Weights of a small GPT-style language model, trained from scratch on English Wikipedia: rotary positions, a variant of Muon for these matrices.
Each number is 500 + 25 x the weight over its row's rms, rounded and kept within 0 to 999. Layers, rows and columns count from 0. Numbers have three digits each. The size before them is the row's rms in percent of the matrix's.

# up: layer 9 MLP up, 1792x448, rms 0.101, rows 189-272, columns 64-95
# down: layer 9 MLP down (transposed), 1792x448, rms 0.102, rows 189-272, columns 64-95
up189 096:500501486506491435495460533474484540531426562495491478503546514494494467488497481493488538477509
down189 102:501493515473506488462508531472468489541543492486506528460526499486486487463512485450490473466488
up190 103:486508503488461461462487478523497488544509478539461479540567551461546533490551486453452525534441
down190 098:519512498484467478553493467472524500538477469519495534510504521476518494498537477517502503492481
up191 102:437487494478477503536474524482462562461470513464487503489531540530514470511502500499527461482499
down191 098:529476529516522513513494487503483503470487479519483477501495466556491518497502481464526463487485
up192 095:513460523522474514503470518479507480506487497519476484474512517549525502529530478488524459508490
down192 099:526535481538466525509548503498496468495489508504493529475497521509490493505497463468507500462508
up193 106:456447523482551521520454507562492489591498503471483536538455528492495510505492501495533502556477
down193 097:523463461527450496507463536494554511513507487485463524508505467515503518480491504488486516476507
up194 100:495468478482494532446516496516526489520518477502544495530488513506482515553506481488512527484465
down194 103:484479447490519554471493531511452487499527452487520526511516473542519468519494503484468470475486
up195 086:487473487474470525491504492495514457467502484513468522472464502484552483498499492471494515501478
down195 094:483504540505448463485554449484506452513515486520512499490486518510479506510472478543517471511512
up196 091:517498522484487499509525502509510502458487506501465527507494471487513534495486492501502469515504
down196 091:471458499482523475494464490538444504505489528509493470510477509487501491514510452463499516487499
up197 093:502480458488544475463482471535494510456515477488534500484469518536496516514472502513508498516536
down197 098:498528516520500487473495526466461495547463437470501507521475475478478546482453498530500497493509
up198 099:525503486533531482514468487486495515513499494500504487465490501520486517506528514525515461464496
down198 102:541520438539485497469487485526469520500488510471511530470516511487532481511523480533552462521478
up199 092:504518517512534502526501501465484511503511446508516476526511469508515506525502543515546503495523
down199 095:477481550493487472521485494517486484525523520533517482521482497516529512499488509481508545464504
up200 095:479476513484524481490482529536508526510494564508523505521484477531540495542525483545508449526475
down200 094:525495481464485505469494500465505487497516459515503474509516460483519510467456493522480495509527
up201 113:510475498502539494486488480489494524506526515524474460534541523515487490486505464488532495505507
down201 103:479488483484499512528515495480510476484547495501500499506524492448563557509543527503503471534506
up202 102:487484511472468494483481518532516556485447498451515472501485492520503509524504468508499442537506
down202 101:482514463516527511490485472476524499542504529502523513515495478518511545518502528512501489493504
up203 095:521469510538537473495481488518517507527504522494490465494481489487513447527523550472514487460536
down203 101:509513487487475535501500527492463534494462469510475500508507474516502528494536506547492500473516
up204 106:538541457442544471452487509544518486500482503490499508529457523483491460536497505500500517483504
down204 103:454471481498504495520494499510522461461514497512514515549550534454457526482464497491514508483531
up205 092:534506539520489480516508466505513511479520529533483501500502500523489463514456496472506481502504
down205 097:498540507521507479516499465464518479472500543503480524498505495517473506509489490501476505510541
up206 099:511527546518525498467515503461526494462497472477506516489490525511500505483510481469490511533487
down206 103:503507456487544497507514478483475473483520494499488503486487512516525538539508477492518476518498
up207 109:523515568481474449514516516512492514518503527488478524537497528515463509477480484500549547524504
down207 094:481503475488479482477502469496485487480477470509504468528520529485500514535484484518477519499483
up208 102:540511501462507509460484510461488516519490526513472495474492545494541457523477558509468545471501
down208 098:515468488448502496543461487569510478532500479495522535496483496471503582491508493547454500484509
up209 108:513488503484521468492519519497507523517521496522492497551493529496496511456572475506486523499480
down209 096:439467489513494481473500457470520498509505479476477455496538516526552483458506520539544448490490
up210 098:539514521492497515471522504453488517521500488521498465510471471492515509476494508527482495486512
down210 101:495521481517547499501445484506491512517453478522537494503493480504524511532498507483518456525545
up211 100:514454491487483565509462530483497521467462479500538517467511493545524452514497498492525501514463
down211 093:516524477522511459489471506504512457468475471515503527497500544507527468529516480470549498526497
up212 102:484485506472507504506511507527471486515479508492517523522513521514460477514495461518508565490501
down212 102:488494493493472509518502530510503516452432466487511544496472505421508508498519477526469512449481
up213 106:519501462487506459492485487499450542476528501535518533473482543458511522493504477493487491512510
down213 106:516467487465495465478519523476517529521473508474505490542525502496528530541453503519454506540539
up214 094:482521425475530497488526501490537507512496517505495533482469479476520511514517528514458476474507
down214 095:495541517507460513513494502521509437493544463524472503488476485490497541540534510534466498514529
up215 092:556494474478517455548479551513528527532476463496549533464509505504548500525475513484528467532509
down215 096:460517522492524540470585455488501493496509505515477507559493469464488513482485499495465498496456
up216 102:515515505501519460457459535534489507458473518560460521512445494512531468502518510455506516539481
down216 097:518487496496489514517480530551514512534478500505515458531517497493519478473476492490504533500539
up217 100:467514469485486502540493559482461521511518514456519532498510463502519494489465530477486541494519
down217 106:533505527543508465493544484543505514555492495486525497467487491490535494487513503496484560458476
up218 097:520506513512477487488530460487520496434495471531479487521488511456529504528480493503577494512518
down218 097:546496512495492477522474548490472498481464509521498478552542514537499524518452468512553486464461
up219 101:517484485495556532484507473512490544506484508551491513516502479460494482522506511489555516470506
down219 099:510548429513550532516523485498484497554514509482517508549517478521505505448510503468500513467493
up220 096:503511474532497443521500530546528520526468489524491467490497479487548491497527514501493514555480
down220 101:524490463486477530492455479515521525511527474505532501505462498506497512505519494490496469490458
up221 103:525544510525514466494501509487526487508515510490554512492521500441506502463514504522477546446463
down221 101:528487520518523512506506467518476501506549462555509492483506501491509476531485520503491511466462
up222 101:462472519519493501475475487480513486449457470481499444460503515522511482482498515510511527498453
down222 102:516466495474476481490487551517513468521526491530485515492510461478488487519491513497487500509513
up223 102:540483500496483469491524494489487495502511480498529522520453503474495477530533495497525526533476
down223 100:491478528529530517472496422499516457473456466498490457483509493465526490518540510514527555496484
up224 099:470491527505550494574509507466514514454476506502512461487501491450483476474513482480553457514516
down224 094:504499512493494485492491488456528492486500495511485543477525475470451532505516482480510468484527
up225 104:537530516483474527547477544495478543453550511516528571506498452506508486451505528503505508538498
down225 102:518536507455488463497456537463488448511474518511477533508513519501546541473530473512494485525556
up226 099:485443484456512528440468511480502485538463508526455501477485534540486504444532481486488518505506
down226 106:507474494528488460511455503478478507517454495481496487523475511514431484508519472470456495485499
up227 102:506529515468512532558485495502498505467539523525474490440493517482499470516479502532511476513544
down227 099:479488498490507475478462511479509531440478520499491515477520466511520481542500516512492479489463
up228 103:493491462459534483501516515491484491496506474485469550476447467492484525493513548506451491510513
down228 098:489490510469503496497513486477520500542480530483514523524516498493559530474477477491513410505522
up229 101:531505513527514519492480516518500541481510515477481483488490479494517506482539493500529533550488
down229 101:481443527482482521536511533555513509523491481525474512507550463495472474474506484480497499492511
up230 099:540489486512523491514548518541533526514491484501504501561569524472542498463509519524514463450539
down230 095:433514488549492471496476478504511468510488523514510529505454524551553521509538513536475486518465
up231 104:505499482490548491447534542495517483459513461531533481467496553483472506456525535491492529505493
down231 103:512484533536525565512491534508522493475463463525494492476456497517478513465515485504546530485474
up232 105:508539522517501523508514563513510535514475511498530536518541482497511470514501485467472461504500
down232 106:504516525524488565490514463498509486537513484564550539504502518509540521461519511494466496519512
up233 095:507461497511509530527474501461510499462469519529504557517512527496478517468502518484465509470498
down233 089:483542492470511513492486493462479539454485518521506530484488509500450523467496492492535498515505
up234 103:428506482513533551503499518500490508546540510502489494524486518484493490505501539498478476485497
down234 101:541506465516467500555511496510482499520494522451494461561514492539547519462527516505538471492525
up235 093:535552502532493498513469511498486499499507505476470506510509490464513515509443472531470518502487
down235 095:497482506522506505470522483487462511524485515520513504499517503498506505525528507521490471519515
up236 102:526475503504519455495474476478519541497526503430507528503496477545461467515501456512532524531504
down236 101:528483492473480444521437493510529485503499504494519510514482494544516518518532480498517508456490
up237 095:502478461537465467506468548541467469497475500500503494490459499541502500465470495528525496500483
down237 098:502487542484505527463479472486509508501470523500479494491492482437508516459517489487454501492516
up238 101:530451508456514495450483515478522490506500517508536513509485499499473489506488493542497560464515
down238 103:518463498479506517468486469480521475505550474512497454504471520439441532518537506527472526494509
up239 106:521504501509503489505537496478536547485546552537484553491505482512512495517483513489497482488538
down239 103:472501455502520495444492530504512484521476499482502509522508457497495552487540508475535542516513
up240 098:528494526507529523470495492501470477512529495550497460469506543486519554486523457497476457544473
down240 101:483546521515491492530531564495456512512493480533487507489493499495461522467529490527493478491431
up241 109:507480503493518462512528511540542503477473475527510541506516502487458532490472494507515521504476
down241 105:492486481532481504478511543517467495518472485489471522504485474464517517512505492488479507498512
up242 099:543495525526516514507460554498489470510510496497509522487505565513491498495498534484474516508463
down242 102:538484528478484487522503553508483460522498470510515447512514584504502491504485482501495493546557
up243 102:496500499440520506442491481513472514506499496528519519468520464504464534521494465519513545484530
down243 104:451479470485430504495483525482480493523485476449529513515515486504484457528519486513482506497498
up244 100:475485495471520510481539511468483484490524513498531452503545491513513498470482459540505501471509
down244 098:494511521482499481434468515484493520519565507502526470498489526476474498452474505520524509526503
up245 106:526496514535501503508454513526552530521486505485500466480454464528551480497480480477463515480515
down245 098:488510498503480501451459526544480520546549534463510487526473531492485484519488486489444490488506
up246 102:478495518533498475476504530507474572499541482499495524489504511486512494500472546438462547508490
down246 103:541522468505503454501505518518434507471580524484537518560498449472511484514475481494501487523533
up247 084:510448503472503460531494501533483506446500495536498479509485520508504498523498506448497447507503
down247 090:477489532540472530537541479499500520512485519520473470529482533469476508504446496521550508449488
up248 088:499562494466519486506498485500471500492521472553461489520442476505490508473495488472503494508537
down248 103:539415521525470525502511504456519502534554475495536476499469525491493503541492488497472531515491
up249 104:503512509504484509484481499494510529507485505529477524483475479514492496490514469503492467536485
down249 101:496504526481475505481487502516492495496489442520471464480486474450516538449468492491505470483474
up250 107:523494490478541530528524524523508520514452492479512517547498474504499528515500465494513492475523
down250 106:487511483505479507525528526482478510496490527492513505513521501531546476506507486472511447491528
up251 105:511456522506538488498493534514486493488470560486513513472511497564518491513478475519478481463521
down251 102:507484498503549486507484517495444522528490522475504505488484507533547508502465504579531501521496
up252 102:501520528509482553509482507493497491439491522528514537502509514517496484437505528514544475543459
down252 107:467470522521410490495496513511503567485482506520526508454505478509464474492515489475535504509496
up253 105:500518517506448501460495524505563480536507495495461487528467502468546513481493513530504501518510
down253 104:490469517516492503495527528474509541459525473515495460511517433464492474458493497491542493528476
up254 095:523522523479558501530522504506503492476479487487499512469477480470518545552510501495503473472451
down254 101:500520501497491500521508506514501506539528494517489446519490504492527497523505489460496538511487
up255 094:499488525436505495499482480482501512507515490490479477488491472494499462510525446504520478504507
down255 094:469512478474513475481489501502484562526507468483505515523494443502486514483485487488473511543564
up256 110:510491538470497481501502513520472486508495533485517524491529517517515485508484551491472514527483
down256 108:514491482450508501498521531529515485496518534499497498497485508508468477489477524461503544477483
up257 099:498471505493493534539536553489498508515549495486505511494495483506477511501526500527500525493520
down257 096:531501487515492494554508472509479511496485494486541543512545497538518496502525524473503496475552
up258 103:556507496501479511500472484496507498504531522457509490498514523485541526541486505532525465478467
down258 094:522522487479479490508490496548483519467517533517528540482517508461499502501512514511469489475470
up259 097:474524526501512539485510551546511514494450514461518484484488471517458490484498511521503534488559
down259 098:504497464523500451507543437507506509517527511478525514533510463495491544536475498493514478517515
up260 090:516463530523521551477529551509503530537459515474536497492497534501514484470502514503482547546537
down260 089:505524478513468468529543488510489513539518489527504421478491488506530483527502492519501451497476
up261 105:467497536492539469462522523500486475472514497503469510556512478494516484481424476513552501500516
down261 103:491483483504494515491490485503532514505522517471495515517506430447452490482491523553488447492493
up262 093:522483472449510461542494510506470527500516492496529509481488481545535570492518519454530484523476
down262 096:486501507496480524524469473527488503520540503508500470560541475486506471515489441506505483496497
up263 104:481478478522498463474468552457495471476483549487503522504475509507500482486490478398476509512490
down263 104:511492510543485515507495545510503464447486485497479510476463532519497498510545473511537510497511
up264 096:512521499524495488511486476526519576543529524487487512476520497495512472480483507530495505484524
down264 102:501524485489490477534461472523495508498538569468503528511498479496491511517494488463463513531505
up265 093:481459460508493479485523481537464543480510463513480492489454511478494467488497494511506505510475
down265 086:511485564499511540515519525493522473513487518489478527522479501504461517462466533475501516498536
up266 102:506491491488528503500548527525513497481476503559519515475531489528485489482511469518494543510498
down266 096:499490492483515510501492512532495480516522470499525483505509499485513480507499484474491495519502
up267 099:498553525486500506483489522514500514487468492535522499457499483547517465539489502497445530485474
down267 102:486484514547512559503503545524520489497489482504505505498511432534480499517511487505513460473491
up268 106:524436522533520435531523523479489515497559480529504514516485508467524472490463468538538502528496
down268 099:530505455510464483525500525500534519531583448493574509517544519502529488479489490522539525526515
up269 092:439465509486487505501495483485461489478499472485511490490493521485512493510502482486502521511509
down269 096:524470498486475492526516509530473504505494544493473471498521476504508474535498537504523488478496
up270 106:521480514504509491485502518523514493510516487493470534506480486508514482511503514493495529473470
down270 105:473510498497522480469516546492524496529491499478498487508507498512442537531495494507499527482501
up271 104:511481489515523511497502526510516512541488518499479509551501524440532491511461487522518490518521
down271 101:537524478521561500487513448526515491486514525511473485486503507475505503502468538526492506498484
up272 103:507485511488538507489502433514473533471515507466499477486506520484484506486497468494511481501545
down272 106:496501516477473509538526512486496523495500499453504525448460482530555471503496503467465489518530